config.yaml
n_layer: 9
n_kv_head: 6
head_dim: 32
activation: "tanh_gelu"
norm: "layernorm"
norm_place: "pre"
norm_eps: 1e-05
positions: "learned"
weight_decay: 0.053
Each number is 500 + 50 x the weight over its row's rms, rounded and kept within 0 to 999. Layers, rows and columns count from 0. Numbers have three digits each. The size before them is the row's rms in percent of the matrix's.

# q: layer 3 attention query, 192x192, rms 0.165, rows 174-191, columns 96-191
# k: layer 3 attention key, 192x192, rms 0.159, rows 174-191, columns 96-191
# v: layer 3 attention value, 192x192, rms 0.167, rows 160-173, columns 96-191
# o: layer 3 attention output (transposed), 192x192, rms 0.146, rows 160-173, columns 96-191
q174 097:452456512443553512484501571506536505500458450521423510490440486489557474505533566473543524523454473431513379501444471466432473483467485465508482405517531530540436480537461438510477534461600439457507470468475406571553423453459576488453474434520529517477502524492513482573596647515521515533
k174 111:499578498481442508436516527456541433493500465543598459463507529462443566516503497472502462506549515518408521510416507444625523516556544540459503556489434488584461558436521545496383542520561544417474579555509467587485517469558533452491551460481460483520459612453605445536530481490574443505
q175 087:549571582512536506475522520476495457572460491506412500439521528488553470556588423581466476401521468574566527426495477522517490537515420576528491430453511468453402535501574529460531488559501537548513417557440484566510455514524492485580487471522492491499427505522473550442431480486483393505
k175 097:479520585597544483505403583435525524563511489524479535508491531469499452515465493452492535495409514514422432535441546487498552457552488472554555465505504517509556510486433509454635602474473564499607568507400523488522542442547499492496460510387441440469547501569508487496507514502575390556
q176 094:414461470489521474532533460490415503513501449590354496511460560476608472556488474592433462454428443497520469571567495454483471510499438499525437522479541485480497571464560454492469519497519548525529499450561605470481433476589585508512574444389446538503560410545400514535462559457442492472
k176 104:513460595507510482515433528475540504402537543454577434461553464514486482493428545564523433536408495525467548518471584599499513502491529441593462483517505508427427450467446497608421417495581499415510561478479457471525480491499436494428511570556478493503451588525419523576451499502419436606
q177 085:606565521527402483540481445534531457435462397437485401405496539591565513566448478510551520507526560557524508565488515456521446505550493456529545508519553476525556516548543476501597468512494535514458458470434492539439554551427543555578480442514462413480434461512508459457487426505427479439
k177 098:498460498539520444552439440669518590451553540459543425457609523486473520491427484484484590463561501465476496493492427564518471364434522528445428514486497547507499554518586534449550576530560494484462650491461538511530464490490546499341496553419480556436499507464534567482521446425525507440
q178 102:571546545498497530503522558545494483444511534561578457554466475490519427517468528534592416515597440479564505453482506574512456458492507530496511536424511450471501521517448511501500564473617491553510473428541578596394605532494543450551484455456573538466559516463437450512544483464439541515
k178 113:380504501531558554412537544540490571516398483462458531502440524497489465460532422476390506373490495438555520425471409554512489536535506466513471471533497553541519555544457665521456470480533560504479525603477569510514538558562501485611469521508527598523479542540503513449508547471502461535
q179 105:467398576527638490359457492478528491540446484541493558475408507516486493529585581523528530502489524561461513494482385640489496520580552438407433512495451405574485489503468508464468559520517526482521520496439512493510473530563456606558536508497539520511525499532480561515661409502414482501
k179 113:481556605454463489509417529460507440518509537567548478527493460470531476570534484575519493554484543435504444536424519478507426506480529505572454413409528521521530498487496556560458559504555485495462513494563605590481504466383483411537569570504526483522487582459633465377437494555475587575
q180 090:527482492492551532591505565506487392615453425485443511483593495583515344587492505451478510543508584406517604465491470436446563446405560460607481473457446512511610533545605502480546527485506487484418441455522515477516440449482519461526461552573532515549481478596497430586581554475402523575
k180 093:503594560483493571591477441414460503560499638472470535405448604470436494482503445496438528535446543559511435538479520599527609467532501488450537485493507579536466526526510456517487503580455555376491459473460439543472551450473431499513471604510489520530512640389547530502476485499508489463
q181 094:516522459481542421499517517433384457551506487497511505480415531537392575513563574523471597406563523553455492488483495588415487569461508451553499484611537548467514440436568546416473550512508509426456544464547572606543468515463512542419581488518552533522447462464546500515571549496562440456
k181 109:509480450460506401490593438450441414483533478548567481480466480464503577499483500543505539464513543558484542470519473532472417521528428550478494525480415441496459570472511488566437544427508519533474501484490544525550428462571472484521571511530388484520563543535485586508513550512493447399
q182 095:275641480536462525592466411502494530486452468524478461566488612453455572554446505528509427524559577550509432526482467476457497457484471532513532560485473507532555571414558515470479447512548479480470528444507497453523505494526444531520452494532485494507436446466540516410484524527401489506
k182 104:487496422448482471512479452422441501476525453552396426493429477472518534441424517475489566498502470508523496531603539508489545508586415502486461443533552575472483612537515502544549594523488485487465448511435583596512459488494536385414415411403452415452527519540471432655498572451534467488
q183 099:505541535540414506555442539458487522482575497494531512451472489445505422466433463403473556520584399444546419494525519484462515468515483422456580537435484532613562454525497534551472467455501561515540501527409484476535387529535523473549565485419552578526491535519502580356512568502462548522
k183 105:499553519455478627483627492422514526471525489460534470541479470568498539460543551534555487541466433493466548422477447559482464498503512498470441465471494416448561432519541480538485548499467463454500512506439582470423593418418444492560471410478468605513491507580497526474540515479579399543
q184 099:565479521487501502624515532523625626448488494440472535433531485512589466394558515466522517434441531537504496564410482487409611617481473503541508520457460480517536494511480520441493419472472446449511481533545553551448467447536492515489502486534411438380520505544518500523456490497490417479
k184 109:416585507451440612477565451456562528451592468521505521515459506529466486487490487546573502477501548599530595418452545478477437470417484548488590550470529507450468529484479497423482567386525487524521551520524451515491455570495582475399577493562592448526555508452544520507441509479532477461
q185 100:471590553442399493530561533478485425447408460499506594472578546501489480538497483479552415468540517485494512506513525513428482556522535518411525569590523546476531421525530540437419610566477497484561502536506395608466552584473497449477466499521514503558434471538482532539444462430463501486
k185 118:543461439485448430437506503437520586483459489523514455376461527543425534493514429449496435435525443479456564456524558566432529371553480499516445453477509498510543520530479608519488605507483416501384469507571381455453510519491558556410520470539550488516551394484470542410489483478504472602
q186 089:568494492494596544511502452424589477502450496561500543493440521460474486444522513494511469414462420518442527516458546483453595477449502533426515567486541416582547550481587387519457524455469433563544419468380470478554448602509502619450509537523398485438487478580495429541493566466507470455
k186 100:476553527434491485380514457613505492502539427419625477495501595514547601511476523430472480506474450542444443394572508474548498498531430579538485508560497545417514577413533560516455485508461422460526452508486504488438489406458412493482522506383579465594429507430518425559489479534553531483
q187 093:500479483504528471580408448463561439506501499515609541546520516562479516452570550570495444546420484518505556410427561526454452534461459438521438533568512585625472491568479409448388401453435495546547479504463495475474484494557520577531563485434421557493563517549467450490468517428525583534
k187 099:542521550514540543491523505613563492504560621405449484413482435515536479484531521471524580480461548426384545557538533440529428526525531430507539513464511449515475402449417551430531488529522559489461526454512548477396462540362446524518533543460597467491475472503492565439551568507498540513
q188 096:477546566524492482520430480558533543530474553492441574529472520629507537529443535560514538482471478504631461528441507523502492564447516455527564615505447526539508505582500517435454571555497428491467464487422427527431498503499541551504578481484555519448531585555440540516424565515497456447
k188 099:498550562571539441534535478542433592511511483507516458482564590438454590472485572482479456460515443588524497474528498585452469541592468382443471510586619611479521535484489512515545537471437473579405508500592472517447559554499546501528490488469464501429454478434475601540508527489460434452
q189 096:542517479453423559534510542565540427533479509477493456518460386443442568502584442484470495518536458470476547422582471487568434522471466487471414530561555536509529540482470381569487433512542580452424567478492569496513392608498537554455486470467523478567497554452604412506510561549491494419
k189 100:473506498376549541542461561528549488390569606526564434480493451548501597506562532395516554441523579465490491498582527579458545504508554423451486491450502496399574511459540433487440440540457432456553478479544496494474450523470607581554537453544468421502471512557487446557503402459465453413
q190 099:524433475573455469447535475491535402495457550511562486582564374513533527580530475458419484593460563511487452408464479522548454467452424468426438493517455583589471467561467469486536479471425587407479527458467469574505624507536488507471542562455467492420471454561467529445395429445556419496
k190 098:491524468519386504543480424552479554552516504575558473540540496477521494547464485442484552476432524532452497506440426542478439503515467468479632594510493474546558533560468449515488482544433469461465557450527482384444497439505571462560559486446430483511444574532470504558619489540407524516
q191 104:456451476525570547529436451558530443415550484454533469504555557451449574499597520458393477519434456575410523460469558474494482443523539516520560432497510481497511510467463554545470505556557439558445573503456488516559560492477513518534497447516430555558468580586457471508535523532526480477
k191 112:432467491447584522377443542462459500450477505499499523483520439464474498528542487490536458494410454501483503578462470359589538608535500428488578516433471574475507530411390413593552454496453538571549480453481519511507562470416482434400461549495496473529446502473486455498548474475564566477
v160 072:534490482474503447448503555455491543576521509572417363526425535509538500509483506512455568560432453558463429464493534529493475497397489453567512531499548488436547504452502477524437513546387468537458497558530549542397584534519491472498625521452491519523482434470579490476561520533489507562
o160 087:582471540538552572476575503512511452485465457447584516508486506407516416488504577494508425427531448516455458485475516468548435460536445556516474482453473596496462536511544429514550515496491577525459477555520551518545401463548525449471532439591556508537493481470483527490471508400432508418
v161 077:482477551456479533416526491501529488483602417482560552548582527507420547583512545541572520532478501459430565527530527537458422481491440410466421449619446526530495448497528473470532495496509456443545545525492522525528513535448543381539484507525542538525511473444439448522505513523562490506
o161 091:468483526448442385550492530493492542484521468523506445443397446508465496500470483587422515468546448607518491504621421487440517609512591549507587482469510416471498511444489461531435493499387566559495525465533509412510492492452460599452488475496542523535465500533521459459541550501457557502
v162 077:525469577594434458544541557464619465484481485574514424632539519503440495547550541517453525444455439440512543552434555476490505540529557527496557449478452529449471537495517508542546447445464562444641511473505551505351490537458568570507482431574473460502567499489525557491527515472531476499
o162 087:488523531301586530521551525515419565518566569528569534492562444547583447472473481552492608524432492562467486527565477361551442505489472462426475568462487561453501539500474451533509516551571446488452483424484475466572501489431484476504447585455487573550556485570485480554467516570457412475
v163 080:508536474569574552487528491505460494475459526564531526495487455465503468522519452480471452500461441512535542657444465472530462539432561517475580486460437564515536537510364561471461481435467413593421465495558460507478554515445481408428543534477455487570448540453531481504532482531466512613
o163 093:532487492488486446516607554498498431484496504511460581585558531548487403445528430513503477539553604492502577481538565429525537508533405560571535483488508639441470527508544490456436537504598484555523452505524568535458530551526402475474481435425536475551518586447587520502440527408535502522
v164 075:461611466552481530397442498475504540534527588447430578544511544479529454547537397523496513467476602559506442518440465511526539437536403541502518560455464525483418511451347445471590470506564488510492471396521422465528551526549431422502452597541479540502526515421526514503497533470509518493
o164 086:517466384416502476450566515509527518376557477523614490513479446508443505556508537503463504536482567511444517558478476610515425561485554524480475579506492520525444497498510562527464510411503546497482509534468477436506500530429479560579549521365550490466484498534530443477537497485534584487
v165 078:443478437465459520447518516490498523485434553469455475566556507512460621504460561570498569442525444464459489531486566463491406553511367543488481470507560427527567555493415489558527562557441513423500416455454405520492565484498533490433496541454585494560478563535524483416407546557468495493
o165 089:443566553471525408489500553569537535489471552442524509447588451412449503556570508473517408544468524512463501508538492456474465499419528536491516550504516516526418465378532492590543496466586550590568462566410500559528478417550545521553515550515513475495574456484539473544451384518478486450
v166 091:496505589576507556470369519526545530511551463472501486418502559432477534507453524467460405509459508457466481481489459519537514487482501444543564603593554454468511482451561497563494469501565459509625569468561478501488587493572568434513463523446468448475474505476471534484581461549444553587
o166 095:511529430479498452489578453521517432505549535480446424522546500466438453554388490467416478498466495507540526506505527496468456573518519469426489438543519473581570433580503507451493547562429432458426454576385501469524446521591383559575493447513517553538549499515555468379498534450518420528
v167 080:501491436512515431533472536536417499476520500545367486491485474438533530564499525555545543440472508544581451519396495448504461554501556541487453494602516472581531498470616595602517544538565603493431504491529470522473494505474518546560504569557521465532502492506495553587477426449425487450
o167 090:494460553451563565521454446536580466484511535412534487467514514606472564388529486447490515471429490488401531500434544512408538581459442454482536559460409523537478533414442499527498459497498446507570435508527541508493477471539537534581579498535451530445532566589440545496448556539521530555
v168 077:530407484474514526456552518443571425490494597453461574444486507486525552546419494482492539554518482552465458542546457467494429482576480508466496495524443447551423373481478590559584550484562489571436457585567539473541508476543504449510478487504469416411400501564412487590513452523469480401
o168 096:525495460555438453473486461469473551476508479485540484609506518479443543433564542538541446460458512366474544463476581495542555493485559501542528489516492500424503507547500450506493477461528390380537509455486439405458479452529439523429441505532485500415582533545488562433428504434534531580
v169 080:526460443565477509547470530524442536488471513486518672592502506557556554472443458517403513536524514471473503553446393573502494501450504482508482506442424529443523448523419539591489492490472454483528546521499533503387474479557454555513514390601433562573446559572533484538487426477493647479
o169 087:483557514462484546565502477481583523478552469539410476469475539474455478502458525427428522459447620510436523493485420424353426457564448610513489492519540542488531532486500485505435538479431609456505459555530472513454521582453498526582473445535562454493505479491533509524455499586463476527
v170 083:445541407492526445505498442495480607508438439525532531465484637540527462593530574495574472515517464559513442573460547544494524456473472582460436512406539403464419457397554464431472515514545595493587448417465529592518503455422536543565442477527546532501485533432546509408465576525491538443
o170 092:509541550506532494492443441525639529413503521558548583504429435477498466522413492456483516489471473471372521491530478450531547497494530484546554522547487518473564393600430467495595512447471472458532487579549434393553458441563453468451579440430503506540403456450478515605560437535466482482
v171 079:451523590534519430571491443582546532469662457427454525488467473519449481466502539561485493506558498531557496543506582517539514529452536524404468457542490536523541466504465589509489523430556444512484545494570454459536447518544443492451549582563566599583530456543535488523526449568433479388
o171 086:424528499596475540465455563515475466566434538507436414556626597500511560491548381502465556476531483522478517473495574479463451502448478521538480538490507382505469525508556413439458527503471492450556497425490484439489550522502436502516553450484520448513403470548486486502487578498468559585
v172 079:546525550471603491474498416375460498412528454548537480511557487553568473490475581531476486503450541473502454503430468439471461531443465543451468569532441509456459488500404450650472427500492564486508656479494612500445453490488478500486513474461480509422609482468555516499531428532470605454
o172 086:482546503496537493643484576578467524527663512499495479441388530522436442455453451487569517452573431514530505446576514444526487516567492489593448496501550488582508488489541535437471599522485458471545389506534488575539482445507479498434492480583581448485568560481566394507487544520607525537
v173 082:510489498505434515501482552452528495475541545420474453501540577464480582535510566539577375561546530543594484424445375460480558514491611522475527550467474494486465476570391531562555535580553562464556433562501432471440526436439526491515577514437433525441535560540461452537477497465539390446
o173 091:410439426475608532501488477496479474535514484595490571509434464496508529486484524498389566494507537477509459539563510563514422461539476452574395443518483516469497500506505525494520579516458353480543610407561580427531545466459586545503445495431541492446428451417496497378424480544440493568